Weights of a small GPT-style language model, trained from scratch on English Wikipedia.
Size: 12 layers, width 160, MLP 448 SwiGLU, vocabulary 1024, 3.65M parameters.
Each number is 500 + 50 x the weight over the matrix's rms, rounded and kept within 0 to 999. Layers, rows and columns count from 0. Numbers have three digits each.

# layer 3 attention query, 128x160, rms 0.156, rows 56-63,119-127, columns 80-159
450586579408514472519519473485382511502544426524631493444475456535503461511553459506512531518457477481595497572582559459523484409532486518498568463518595483494509564514491494639439449511480576496537554448561444432442500559509535482468506602
540483506477593565515513585568462510515507475501505430474603547497453550511412465580629462436398496482454538571542429539546582507600524512484517431467544486545471462480439520536522486503478528534517497515498467533455469528540484457465449505
485493483530459497486510492548419461497574481563517517535459560526451522562497501462497530545564419511401468498480499557549534480474409487531533492580521532414496556387485417493545486540544472461497418512550520453500490514498553465445534588
475429471507460503472568409466440515586510599483562500549507579564385469565491527479559568491540435441502571466471404470541425573471518466558423472479493497530550428443568499505514575566534425542517527526474485564506453488486464450515488567
415528523457549533411459551444474535442448496569465550574507529411565489566460377471497311473520509461588402503510422501453543482510485443519578566541483551452620501487447442573554384430564452421511417398529460521532408522528398556471482488
371464503359548494569495479573503579446483430486482567573598433487522427469506514446500452548440502422549478491457460433563418518389507455461459393447497563491671528469462449547480399564471529522460463497480441415458369460588504510621491429
553483445510620562495621391511545509564520495505555546428470470467492514501462518455590516468495570493528572457496507452606481502349523497534428352536516551455411439511535498592490521413475563424547552405501515525562621431477500499475505602
511502463482510559451412549469568500514534431492433504562562567458415467439439378432536547536548491538540440381458515480471561479464467468529449427447582447434518494451546542510527425515496479532438451494503499469510455433496402608508427517
598555539544450474540536560435605495460342559447542475537467567481589496479589491545489569523535541433478508508514446566470462510459463477445546491452447481511456471428379499528591474480512555481502433439550450505515475446409555534466456538
532504528449504372488442459518438497535531596457514546473618550585547500422527589518475539506558465477581465452588529471501582522491497524453491467539416441541502437448546585531440529479499471494553360574416530471419603538595652388562562445
566557410543531406548496613578530495566472461493533489505535514561519515626420539512540506550453449486525423511532593477451553499440509477518508516523498547530521407485474489503570503513490631527513623570538512450401542568464532459423480521
477434530533447576430407628507453581463549398483543552519572469531537486417466519564546539481540485452539478485439435466544515445465498584521510518468467542462456535405458539560604502490575573495471472448445413583494467538466430494466534486
528489581467469476470601509538505480507509509457416525538446535528599479511474513505536464533523531436510538529544455536496529498611534475513456476506506546546607560543546585554477491478516523474476420543522513507418430539531483558596472493
584482516405690436549521446574588576497458509469532544549537497456505519546394476503550476533503446466429442567541551588518545483570442519599501535532421569462533548447478463496422405486497595385542466471502501427498435588591535598415601470
524417560554464520498493489534546542509463496499529464430506543507509480537558510559473485507560453548588492521573485538491437535394486469495581499408473577494541584472501562428567485466515391510514384545510450542480459467468484581484430514
530407495541540585454483509473405459379468547497400508515554633532546536613518470522527459500541500577556555510490544430454489526516524427490594510489446470512465441554475512563595496561488543485483505477585504557450602599613422488535435529
497513429611434475465476549598566543493562576505446518562474625546568455501612513468434465534497562521477516450495545374474525507465476519439526469576570530387532494532459481517565446563546547527490505410529431462548403470507591544440474551
# layer 3 attention key, 64x160, rms 0.151, rows 55-63, columns 80-159
499451571498511459487432439513412535500471577588492379562450512601406475587488579516619487443529493426553485491485519538490518481422507543507520404579623524573555519566455459509443497509541496536511501529552482590474596584569467513530531491
474457513549499518490440471580567546513541436438480468418446470530547541493439532442484486458457501462449541559421475549617470520569507515447511504411458494516484475500569425596461530581431469481535556502512480533503490521551437541558491492
453561509406458451468512500482510510426479376529588404566427571591430519535480595438432533512499514518509504542410526516564555496536460481416459542480514432526444526632552374571499557553495512529518478555571512462528431540515472527517566416
529454480462554546480519507530429539506426508503465562497566549513506448416462567571489524463507490444481433575491532507512528425476505493499515406434482562451524516424565576573503505439496503472466492480632485462524628478530497583587447568
501555446426553519591482435470547454492531582469362365429561487480490569503469455465511505522531522524390484506433393470600543592482518584441376618562515528489456546442440527467521490415430532478471527408551486484511538564558540513560480490
524478409482411549422524434543421524438552445461344567476490384441534455525420519535462512437402579519553533515458580464423519464434539494534527521533618500488549475474495452499580410471439497420390568440589460407520510589508429480491514540
530554483461414567474508553430522565522491542572466585591385426422548461474389421557543560440584514420519497474515498651471578397422490526470602511580583509457465500431633565569387480456524408432390484459521474435509567509555582400448473577
438545450586412574549453526603559463562476547527581494460473416504495514490507513583470484476446456461444465522507518504497533506507542542514498489509622471539484518456440487508478545542475475469494475604578472534509522481498568599505469526
476554622481425521405445491581415495382432559479554569469515433446475536470550614455459528501562534503458446571461457466533490534449542631492394538615467575445552534419544516462575436501396521551458468562514426456534493489491499538578444443
# layer 3 attention value, 64x160, rms 0.12, rows 0-48, columns 80-159
409510494500560551486615539439521433520438560520617544563481410473455537486517466449411510427546449521564508484516493521452443496375471500551473445542397478557430434547560381458519486530488516576490494424471546572507504510500506427440436531
578460502547495490481555529516549527505495450515581499526460510532529527414505578554511474488538507528472520437548523476512500459538466484445487486497523485468571499506641498541491633485475487423537507614566531548466468534488464475567497536
553519514496441490508600538580541470587560530464511431519508571469553496525535555535582486496487450519475435461455463468457435515404503498631452424482493470480517455492545439434475476487491537514488459472437537502498443525493530485544500484
505484483418450507491492469501503508518505438548520499521522448401411467504410503582502568432386521490407465388497434438549515540534486488459520511412458540467479556557510461539408426424501557520490529488529447464443432604378473501465463426
535484510536565467573428448501539501500480509474398553455606506429422476472541595418420512472464500541471584553513538492423478512452536462496624563501465486473397462504524563536493573433522676452511524588517554468478489470400473470545530490
474469531595504359461531431502538475434454436496376476474539533411502542492596394478507506438604540428563478413574418488531379498529527483534466437555520472470482420463532498534589431460542571508501468453543528433501422473466445565548586526
417463542515570566496452549452442499613403527482534479529624522404398500522437510532528446562432495544589506409546496437432494496538500485533519500515569490530582444488526538486543525499508506465458466417353558595483519514438584547539516490
464490468530497461588522565493578530455597536540504582513495600595436473383481356494527472492537532545502509483572545593464579464415518564416588553504376497449412427481513490668567517524459483457462484527483493404464530500485560543576553450
583426473504475387480403484492541501447374444592533503536465485512505482508552411551509415538514511550509499511503438475470522539574537538536400517496546490516486582548491605487435472546519602494488498524565390414445514477533611433530474550
377524508486576460539470419466440490547523519505498467541502496464517510476508516420558538491466489483515443498434494529578564493548505562455466495422506486461530464496576544564486451519456552498473431500504533514465539515605549519459487479
479413456464477499563546529505598522441609472470474458471583510487547540480606474520509611536544532477542487568493512566446530453475490500463475621442538489493471390456479539545547442509495559445475419425520483592515425438502439439414424492
464541494473423476474432493468496534474414508490541490487401461562542549462442426569522548456525424496421454516603487432510511550526538475460510503504504508545450415485429499440468463496474472544511589476597587507490455506450468507525537563
472567533423426505535525551473659485503503484558552483526547531610581508471397458546604485606470483531517575491516481461492592476551490447524521460561466536469445511534514555539475489474466569594501528428573518461437554523538474469503514541
562491505548476496508514463518513536441482475488556470590500510450603518504546504601455499531486417544425520512465447533516487537639505491460532409445462558516539466435436533596565431459562463462479463498457450545511532532433446454491454544
545420465450501466474559423567487502532462545450530468516441470550459549412520608466478457520559495603479475544500557462557461486526468498464558477553445539491462547492637485501384453515576516538527465578374505450574550481431583483557493498
516523532504445391510511530465502439539472491468551547477432468495510510563459556578539570434417512480405451456497614492456458500521487559514533534586558533501411475507484452515525469516555517531476555484453473464568503403528504421579469449
588534440479468450475586490543410501524567601620378477487480514388431477440535457523481533531399491488457598496480586427484503455579491486470514446476479515491580458472506580406446416558457492492472467460507398467517490472488383466485520528
499529422357436447552466492518491510559524477525558487446462563519499518456489482516444498513421410485570434531540544515470475568456456544472534520492605500518566527422473578522459462461384438488574457478491559417467536402541487518568536479
564445489507426481547507507408458506476500563487391489491489520487510490468514478552461519499457440522469508497545495457431471561509492459392493449567528445495553545446458508451605511530492632460438498502426523417507469467536568477521684562
545504535460425481580406426515480471533460450498508471485468498578439537380498501448487467524536467528536495549428479481442497463466514529469416403448408405467483464546507489457506592503474538516514453529583541444507356437535526470501581480
554424543421497556543478446562520456484476490427523472517546525651442537513418457484520574487527474507483508488481454440489413578577493506489536611590463488494451566458455508511591440489444537566524538580481598524517516459538475488380564535
525411488482456552483430564519449497566509505481432522541507496364497484537522503568611481524457493470478526454444482434568633484508486477485441510509454510488539411453500499368526494452498477479529526467445524506440453615517450531553629508
469513569548409501490466502565369510519537515446498481508640524496521530462528460452595505527504540540533388533559509496544539508498496466530570441502511503597436457517526514548645466571550567488539536491474507487466467422468533449491522476
457454490550598493480419541509554490478380615497485503538578458462521502463492438467575489581545442438458479455493580488429463521473485475427516501485617564474508527498395556499499519406479426526569510529494595478487500538550518562585496466
442558515579467480558553534577463476516458580516481514492566488425477490496527460481492510469535450519446536530485549508435502512532492508475469568519475524531522596493502492469501467459464506546521502480497482412534481559403551430503476578
528520474424497467315370528566469468535473526464463552526495515463361491497456485537522498528414513570441447465504502479499487501484471536424551563575431481491537615511594593461552428512477501579466501492495560488505508493491517490564466527
526505483456504430593572562573538441591595491428539374518421443494486450423551503577568511498490589464512512516532454560538374510530468497476604448425545454510470545472501552427649474465498601557517521513436455484500466511398468521600474438
405562522485533588495460477488475486478459424477460383495492494465452504599456404526578462493495504545447494445529425490580333415456546540515452485479417481493411459439500478515521495519461575452480367583427490509507561568506519522363482539
540449512454524495527473479581440501442483469599509551498546677449499505409490486496486500472507540460462497604396445562487547471493511489521494453473499519545466516460570439501410498497495483445534483398379474508471469524517543415515500466
412557521420518486602536456395512527559586567527524512424506469553463521526537437550439504477541529469398504437400567517470520512580540476417538453410595483413465445500527624393528465599478599463435512456469498459543478453432530518339472445
468536502537422482531581472483559484570461568526500460502502519480505514556464478419409498512472446497533590438590480456522492515537484482544524461473493533524465415551539489462462483499462548479524480421548558550550514456441362493410515403
611555492577455543409453466462498539539612442483425622516547545469467515533552497483578470471526493507552543372592447517467449496535488519522404532471514485544410418526477467536535529504455496508509529485488470571504548547452517593484426512
399429437429493408587609605563506494481511515438504492461514517454497458479491483480551432534483481463504497568466341496491492511519502580472410483521558504539472482493517521511444563507496523463479599521443483493481527489446587564493570597
557486535526375538545490421479587501497536453451522532360551455487540549560453429457412532487512523474462511507535537492514492503488475536585414469483430504551519511420459538494516483493587371500488512560481484533512542463470552473485533547
472504500466408479507517504509522509520612477435569465471552529477506508564517542433510560517389523492443458450460506528494630472547500459601534470503482497516546436528455520456604415459551487468456435500530493480530450475521409496464549490
517396505456589497467512643506449519539571529519514526613497514532495488538437521575488484472533571536440425498477578522517516453558489484606493569488485478549445490484590458442528458533466531466505536506607468467467411525464497446387441519
383511547468530528508572535571555486485529450513543526480503467418542507407522481502545526550518446503500482373542559550512563498498506453523522604561511511602581501505525497570503531547505525538447448466616506619448541500478531452454563430
411489533466520465513448510541480476492441441488437500474548487462359501409498521458651465508545502442481492502571488523472544457564454501469470470517524499482531507516481506585513499473416472480462422474602432517466491517447574521505504480
511507400540424558474479498465422509606413523466525420535443503509498563555488459421500507458523423451477480608458406547533484535517516541475488529451504497467567493427460525492625464495537503551454608595607439459457500429466459510471541476
514417468402509462428443437442505495467511510472578506447463379502512509498466442518480502565573477513522417426564439428522462469467504523580513440541472515474458594480511449455535433618432469480514509506536549484555398508491470434434531509
561498471446496608460478511338577479508352487516501554477469491485486490538495485383546556455585490491480450503490597557455489493480545494501446451601520501459510486546495553454423484480544511480541572466572507524476441469455511410479488546
509477576598508474588494443508495466502475522562410542494498466444410538502560451479523501517474398479415448539462512448485518394517489489507506600498517545465487457527622549499458478490509409470553503540516502453497515476513445540496475476
546506512545467567461461532468478509520530465522529549554433554541359510513480492480452453477455530406576495556398558499464436535522439522525566548471489492542517439519541629465504402498504512504455555405485529575477472476450461534574494472
489484447440451372338500482479565510583612503521546539481467512538500559458486504493551528515435548547516507509427509520522565480530473403473593490407497475488484518607482441420552561518513433477546556521444537473474601587452562578520498512
429512480472559551549400556481544549555497512489460490466438520551517497492543543522548499490511513484548529396531575459563453498486499468386494413468449487540493573459439397564411471515478655436525479405470430482463550465476482529527463510
590504530454480538460497436475502485486553483482481522543539470487420483498558501475393424566517430461529511504468512569465523454433513470528479549509403499463505437567534488452515531450515465554534521434486503472529426443559508484465448545
527490600535546551442466622517555469508429450513414507550548492480517487513488477538543507464528453522598483451541543506602582523557484492514535493509503451422507463498597474534447564545500460459466347514460472455544485559550505426395452543
649537415566488569499453538506352489569567551568440506494590562606575509516509493531471526454484533465403506516522501506479529510477493515602484497383527513520455546541480450463571534485443493511531461605450417416500530430632445404492563417
487551565414500493516496468543420459418474462525469496526513493492526496440436530433485543472462553455445586453517552500509583548529470520513532597574554524495508470477508568417527400422495472457532600478570479483507492455450444414555439519
# layer 3 attention output (transposed), 128x160, rms 0.139, rows 0-48,64-112, columns 80-159
527441514623502637614514549507460490495504452470470558497416655505552465496517425464524463435491506539441496534497439534428536536540537459463614521497539452438572621446539476506476526542667502562542568510512503506527508469446566536437467523
498522452464553515517534491631484533526460450549471478509496494418492520468497477450435551480505483514487397539444667484451499479464490514515478426472455487452544520515404536469562521565560453516475524515430467543577430434567504514528506512
483489440524480487495480499500470586397531536547455544524525417546507440511497584474470465518573515540482420494447487517546490566565575519459608481427485478527478522512490435514531546481468554472508444429533463519498568608565550515454486554
483523551465564502557432564430506437416477464456601450473470399572468513480482552498485441493483467451459511514600547515494481469448564437515523552445567551527451457459540394489494570469544498488668538544564487474465512470581517543568506558
520470490474561471582559518498503594495575550466524562455434385572532442555518548604506478453518518539577444413571608514568595415558530559483407508517540439519472394528549606533557459495508457476461494534484510535504539490526537588394554444
472407519496454461594544491569496564481501565461576550489465491473525657538544468541498442527444479467597545569471430542447492502511495442473511517518463586530505530507476462466542535402471572634485579584507508588408611518486550451462565537
556455503548596457424471562487567492457638470436565538491455497439550462493477565527540492488513515480547444506492553461510516513539459435497489557549434502563512523429413409505389545557500522499593495391569530478320556565575534531509419629
586456499444487504479538524538497553447417490494443481477479497432477519518604434505466475561566613428453576455561505477470601504512454431553607505471524532543537457578490469478479479454523469566588467421475573506648547457533424492490543506
575527545583438563554503373377470450545586510526517474446575527481444495513496580523475458536423544519573510521535492420584561474430493477548514552527470444517575558510606473542532544529475490482397605514565418599486489432561451493454509517
455427356524514528520464508462415570564486355513533453505424537520526423508481491512479486522511562501404542460566543474500459549530531528476577475487452565482451518502568491444481530507495519520468493466444500425457502436483441589518473490
424512413539474458464517462541525571663461482571496613464464499475436569506464492569569450543471517593568483486626454543542546556578434529453496536441448491587528546545469514480556495489510570516450582558468549546557496516545502567517584561
499587553502552498458569553486513470534555444456465466500509558487442492568447493509465451613434460400595565541493525550519419445518588537437597493510498510483586516494496421544568481540535411520476538435557507539466458539494500488486493454
517520602537482569475527519501442550431532497571426425416484358514487567576554462530516472448530579539495536570570469461461542481438612488490470505526509412545524519549475418442447502509578480445475537527483464534513447511500613470517518467
585457404513604464474493491489487550556503459515540499517578392537481535447410617407551437512479545594555508496476475576468521542416512484475483474468506520558578517465515460515499488466476508579477418579489522523373453462571505406402528542
485492501450569486505592503430508431519531493517440479441579492541489425538446494511522497436553502462512427531495397517520520536499506458496513514472511472546524549397515518545458466516482492476454527500454499593406456491575518471504502549
479496455517483600611454501464536539429502453586433450448593476499451449485432453398481578586509558507548571396508496521544403454509464513448554466537526498447505619494549605428567501495507527434436524519522503453451436581528412560549498551
478524520585507542459408418484517457426514464401506436524473534598434493539476410571417447461538466544541433522519450483476568484382457409492472452529529484526423506482486483564505531465481462486432461441471454460601549503450478484485485476
536526557521616598392606469472516448380529371564497498518534519521554498559468506464450522433558546558506536522576560518436492424494550601454539436627410495398454491607381518552476539508498496554459471511571432472474408448551581479561461528
431427592535492453517530558455426435515440477528547426576692494536572503510544557459559521508499363518486436516506421491498464636514448510527414399502501460486480487605537554478497465517431500550567511589544538515433480509484628502497404487
533522525545502492534567501573488529445629460509516549546552624483536583515523442468473446470387481512461478457428523525484468531521527465561540455519466513555479492575528461549474538503535516383505443527499595509550489368496429447444468451
539563496552527500501466523513539469494472477475526427484509457595438564619438493466401580445579485459525665446574450524470538478481543497519527398526546494566495574462542447475400474525503475477448643438476505524326479551497603566541485488
368536571623465477450451563505448503468561427415559484535471530424533453485458572547474496521581486479474536510553496445485390553521575500593470459502464468595407519593461407529471486530537484453599450532414539506379536417503493480492491520
588541449409485409436597534478540447413552513534566511439480504465463521552445430493539518466504442510502647497438465472467582491567467484581461507377537602524500511464518480488442541494530446491483564472484440462441507566497418479462464478
443471468499487459501525575527452574566523466521422510550436474528501638471498585528592600521520577473470470511605538510518420468459467544506420520425501475503482464459535527639508485515525490500507549503496460531513469521469546485523441538
480513418401436513481510507511508607479532548419554469494470430582501433533464543554496557440544535402441427568513541530444457469516561524481482504488547434471534535468591568543451519453585583493478542528490434497489508526499545524489516577
597414514390483642546524550514485459439537478476460500398438515548540412423459545446558412435473401414542553455569512488517503520509464541571507513470479361472487522478476503557463487533461564611565567471480511448499599484461511375606448550
571505547519417484501442421502433534409516595485487443542439460557485504542502534524439558414474427537493540468470558552461477543421436559585446546511580502472397513456518489503439545493515480440491495473496604637643553441527590479507362547
507497483507422457498491529500478613532494500497528498556480595564379475476502621581439413510470497435488449377560413539539489539455530503572529647431612549444578466587535437497484484476520501508531595496562516529340588487484522526499495572
436440419470500518535455513540530521521539513501493548542497505561484591441487567449504471452499475580358519519485482443590488501546518480502446485573493483467452419624521480579602483398491536504576508525460507500522436588484470495444567494
411387456436518484488459577582543646565552552474463517448498525478480471447541519433534430572404456554465563464481435501404475610528506518593465521545518563513419537539535550504430447480432568586444551500586537525478475437521420522544498487
496397501500458557576427579481492482429487511528483537442491467552496491492450515524596495629474482469505502496486392544551515426529469544527493582554512473397572516488483415400490570482541526558503471499338474477453404549407496481523511556
499498420537429473489539497557530449471442533455510565365527466459493427488470499446437528655549502464581442489522522498465532502389387444549586463451474595451538456450498369409550525516507612549534528498567437599561356584415515448486522565
497551612510416565468441538474479511574427516525491508536476533652454569526530544536425530547514552552401502432521555499484602501455571557493480498499482451384510535472532537491482507420503526643474490475437478496592638595494587395546441473
451432485479465361462602537404533467587435480489441488485499476596432539457412432599531524494562433498456479486513501489508501566485436437502468519435616534465510487527581535554433522517587570565499516582529503440481362516501450546576490607
461542536575550489517498514486433514455444603407462525528513448503470536501499477545551524499558467519606495472512454490505479452590588551517518405433487484482377527531514542502417473558416570508526506522492458410520523526521490489532531529
494496518532524616497527493577523434382466527471505401551444477585609564604562454360457502552483527497464579541485433487465408510513562383570496425477547482529498583584588523424492480479561515431581465424521573513490613477423572460532629602
552489466610500613484461489473517534514365529480515538493388528554525513480437514497541470555404547558469532503496438478433582435560488549537510573482537401418487591528441538488452573546566596559447510550415488471541621547488433465522569482
457564520542446564494489510445495496472498475549458449551414470490601504517482617573507595639442493518452456468537551513426571504413492476491583516522492488457459477523614444549534570556445608530487612470514465552529532432557457520554536486
540448615509457593509557592475518404472497360544588468525502545497428466492504472464453450558465582459431520495456504503467530519496520465465511462540536451529512525562599529468498541511539526477424440464511614492432463554557501413481482540
580477537500591534531526573555465503545498565477407493519538585541531420512454546521502542513505368475487573538588514502513536459531558425428565505566543554439557410372451460536516453477504464459459478400562563520509421535527502549520475447
458415535477572397518496472512469509530575467526553530474438535518525587478467470413514432474479523519515511502466420391560400489547423520449477484572506482465561501535488576499516471526549442492520557465530479477506497465503514483598471543
532666448521513584524417518527496504562535438480415491540478492477504474539465509603518520547575486367501469477513387543494542525584484462394550507497582420497456566424532537523432469532456506495551520496439532489487428382448451502471459530
500484532515516398493482518437586459432495455414521394445538535456536574530509525471485518538503457447575492463546422528607461593556538473527454458570431464621458533579512511517521511551466478504536524467463450502487467436425607469485557533
567498531534505532437554568468487452474374474531388589475446447536439475442517420477528508511669531547519461459432478513397380502436500549452563413448434455524524452541531491511471425453441554529566397571470521483534557419552404401599458579
414505545470573534423575453509535451567481610612601429482565585593409485494572555446505565492405597463511488609592486582536597526540466534487561486462489632496463434596399503493512502457558479475430501510532550537438563472496478472429481491
462555483524511506504507480542519555472548537469491577515472540526526483513511417538513560403486442494562438551493528467556489553554541448488512478443570515548490526508536492466497523554550551452567481598504546421379487446546506547521479441
459413522515524487536552456496431578509428538545542550472515494488484497523389477478538548567471564454485390470502488445569493595534340552438475478374478566557474485571494513532405561581491502518608547466493489528417523515503515561448529537
482357460494558518505561460416447397388477486485504532564500500589428582499480484448484601563540509533422409490533539534409496510497440515515422486462517505532467489580640540424440450478583492556544513480544476492532428595527421490490527542
420521524576464439565488454586509491483495443396469446513558529589508557533444521551487526478479571543443475516458439527443477485547460504533474534433462424459432459485547490469519502517509540487517517494425505493593427547440506587490470569
490500429418527450475483540598453574501568433532535459477553417536551489517438504548511515492477495472550451448529481509509442481528511562506400551564557467536481432573475538522513479541397475459473461482518517494535547506518389479574512514
510572528565479562582520564501552467525528558464535535487569453569574366526418559533577446587455515442505588537462399610510413523625511512530573526533515503535484563516538536558378410597537575399585456510488554467553533620477491473455515490
494515453523497522475525525560537405452382542441593520491437574483542513563476502476488544512443507454533600474507526499450622446464366528545456495495504510535559452496384478501524427499512477519531662539494515500468427481474449485468535507
410467474522479515449506526559442562486579549489360567463444532482480475495504557453493538561492556459521468535456474485489433489560509501557460418562420490595471586473537568522441502520519441513457531386416540490502493478463457405490511528
510523483440490519573444490538444538577420480483591482537495503505484434514532476546407498547386629440461475537392401550508433453476581423597410516488504513482474484428496435385428498583468459611566544406447574580513505520477603457530450506
552557441526494572504460469476453384556533509449534496605494580474539516455458568487550527472464569521408455451468548491502515454486572531542525489485525489543577528500493523522479475512465464413467455505408557480495447452527563464491459499
482498445477447428478508451374494443436419511458398377528522518534480507497540447483525417463533515459428559489514457564552506432402506485511492522425423489489595434530542477450510454467470564569481555422489422501506478419527493554431514416
458472568529406545476434524485521448512546514473482510636551453592482446497386602552430525481531504436473439596514447518410477439482522473492427458575496473442528540517533541460449569490523504449447551531534444551536507590529565517417512480
444532555567598464431528492478499527525497589430416493560502546523535339538420514471506452553496433577448442533412492576582497486518545473539524445501481601473432454494478540454413478489477459543559445513501576466497432484359511579470439473
526529601526525467404468483471529467376494453552420554501484538530514556425497449524414566419489474501557460487512446538473622490520424509516478502510537454591483513618461506511503522510498487559472538447413491525488534490556530499556469506
522497539538449513516522421506471508467504539497547437547435500534511529518559524463509470467572505420492568537572496435569514520507508504540488527549545475432473594488518495562468512587497481521535457469544485492386506503464543545450461521
493501448492522629545480510582499521474507546547547480475518480496492573458554566411605492455482515562504486424520538453445614498503450508616443569516529535467455529493476511448465491490497466467486533519531510448405492431556471525438529467
491461437475362486451473465453584464518443546425458535509438509559507484511466473498443539458538504435513431516518466475522438500596542619496461457420521550548529523468508564461532584570526538477499427519519572497490439531498448535497397372
514490542591407557483433457487470509524527519525516518512438422519482553544528443548545439428552490470540480536558524434540520445538490443522551501463539475498434629519504574500492541547562519466478475425505513456414426524412538550512503461
543541496463468516500407624590524526513466476508559452557491556534530564493526564516479522543419485479504475520509435552473405564503545591444451509480518442419476483526545488543449555484471454562508417470566450515430436569486400470521504532
505502523482470545541506439495512490464510522517569608553480548551490534441426505497490517469504461539479459503527547506496459530472574512490434428469450511500517506422516520566507453524480495529493493510394466517491475399448595466505459458
514494487460513446456480548494448511413512458475604572419473523498495495499456565450494452472554562459447557482480595466507431502528434520555537513530502494460566488479520487484537558466557430515584581561551478497638495531544514523488547431
442504472508394540474458544485449494549506480495472557502470476463462500511480526479527551477477531454464541472492526558538527489464512415595490494523460489578456503449551475465475486532564552602393520433557527525483469516551454509460509543
505507491560482514534539571488555552551534529507532522485397550548415592538411453480536474479497597476525500470494576536524446447563484594507507540560491559532471546496398541492486569442530495468526503515552452535410552471495450629463485439
437420511523543499493458626539550508573477465539530537488452438536511446490488519494450502512494533461502444550528509574452563456501496447437539488483530542495515526524464559507480468462517433503435594515412426434394564517511521577581471499
467462508482515480499517487481365439477472477513428536458458505477525533489550489512560475528459499519486420548498506528524503539453526502460473559429535517554472433449460485505539520444533467542464482524487551504423563499535462462597456519
463502483503602505524500509450516482422451581526434424476504529576483520476521611475550404539477418438509524509434466559479486494525473553590519470532536506513481486524409543450511500556484533488569521513569543581460443482519564568472517528
506555474552436440539496550436514523525442597486597416566501473458554526476460549505383478481518501508455426452513538535521368479464541479439460543572475369489474532539446468509539391478488573536530421532477466543489516477497553514519527469
513604495408504534523502423516523473428524426499490404464434523493425438441549509615446433463493388498527487523461517498489487482501468492523530491453476521537563448576511498409439605528594575488460426538483536450501538492564507478462515510
559524582523572464579521501521471479478477461504452519527491599531500494478498447445528505525460450541492517505460496517558443553458452492530402520539534480501487434566526454418459466488491466421455463553584528494576513523480477512470496448
476531568601606523483551464440424532531502464559458496489562535483454557509528499538416531486513516475526497472425560505432499444452507449437484441491531542505542443554402506566461571433542434461510512602478490507470463520543461523477485533
524474534589512517476519559468563470576525458421512480441549625472482464462510497437564491467536522580567527590516523468625473501473593437392491529567459512609566603508437457610500422503524502475539445473540434460477538656506558538478511484
520482484504555464497491479538549447503517533425494526478455466509569499457580477436540511467509489533580480544494478532428571515556456424461545485395478476467457472490469471529572547529538476568487559422518523475588447469481430474413503500
485522549600533481430395545489474474468451552585502519508535493437475465540453489531495564542465490427524518459502534592429468516527460563523577477472536505526476503491481462495531453549573433510478415553560491550543532456481589510490489487
542421598491442483543446508438473504509418418559574505591466473448474502473504512403483542431476505408564449454534498487527444439471405525553529532475466500507531532501438439529392532427477403445541486473480457486519515557450511508425528447
520485445497466445517477449540497492587508426425637531509424466472488510496571493538497492387488530517434477512528555462515504491508641429471557530432468395521478566521465467526594462543476460448519574426569551507472487488541517490542524457
511519482468525541531495498413495530535521542556545467488478548473515460478592587565545461422453466514523525604437477473446532530491535523460498549476504478497547444577521566473401528477486504494624516568490527375550599502556451472469481523
528455437557542476480542448532552470540522566493468493486472547499573449539515442442552429396458458472509504510427547545515517480488430561605559533510517563578428573546442425427496491517456520398505475489526508572533436360533588591434497522
472527454505566432549461537519496445463395536476613496579509507434502567597642533435475494590529497487459484540564470502497519553497520511437487592535490471494511453505477453424534484517465459445523601455466455451535476373445476502487421513
583465500439505486516498470469512456535427531549578499476429578463490608545564508548441491501550513508429522486514536474487469552488501486527511592560538506545547524526368494473596503520482413488484516533458521564422418560528614415482422466
529559578451527482498587509485554481519622548511513546463573462467467432447436448558524462509591449520562543531538391520528512437564472518434442540546480438540353518479494544540441501508485513519428544505491443516389566553489439554497472470
509518421530395444494494482427465453450558583591485460472513452498497504471475477467499583458565530475399469485482499533574468465496410526476520487492463562508495540546518524434572516591447421505457542487451443432537519461518438547523444571
569482468557498451515466512543485444535475538468505465456555502477452477533487567476473493479470416397491493525420553550542500462477468518550522503457440479480566568508484514459500433460607473474501434461483500401533514503434513556578378559
535538428513484469513464431529421539523477517460515437574416437538544520530583448523569574541498499532541507526513530498524553508508613478520475462461535533497463455532500489393517413527480441498437580477435526536450486399460524491516535458
516559461418460488458510467608570502435557439495554460489533540509522475548450489420460509512497518525570432551392518390502420534482540534453550444446459386527541613478487580506502490488480533488566571518499520456470588529440550541572482508
473504474489518572624434567555475553428495527555500418595478520420518400558492533612391491521498429541492460444446583524420477512491564469616540450527488543500450471409524567491541480461513483544502499552444605509422540537501463532452464541
451452534449507395487540501520460504435490491491550491470398509434475455437535463465440501442515531532432532506441613454553477491430493471585442497443419525522539473522449423461492518494488397472481423529482500595559517560530531494575489524
420463505490553515564524507488474555484570479504501508541524476481500473474522492481576567483513564530454544533559512542495453451450556439515480517528536514394574453418497534492421504476524397574499477515546480483532506561623390425507472525
497552438479436480557565552617500463483502510431470471513471456403572453515530483411485457470515380423454471529528440495528519488502531477587492521527479451535453472536503470563479538446489461618469498448560506465462455480565476476472568532
523483542493371481505556604426476464458478495403447493539472472393522424460377560480442465472539440525498443476428457534442436466489443547538540475565525462358523555452467466536484563455490603561596560461560510412560606486570503532472544494
414449512436515490539512501490401439595430388443497498443465526486532458517478543520448437503616518465467467504491516499423494537514424503476462476561467544432498391492443498541556479460446469512514425500498505547565515487431423457420525507
540574441492533460461513504435668469456612515519366474523472542501509501453556559508523443499548462492476533451530451550453511448482445534601577530582444464480568530444490527472590422481557434466472501509489458474507514524480481547584509475
399612526464486428472501455520484500440485538524493510433400507420478517511557467418522431521541548504471498441469437517543503582497496392526506484476548472529526447565515504542587512526515474530480555467496497538403535462517535432441487537
592406550456525532406506452443470460541464521566536502479408483421418451505588455507508425529514455493536479509495646472525484496474500538464508497491513550498559615476473467549507586468504522515535432546520509584376616508575544476609504521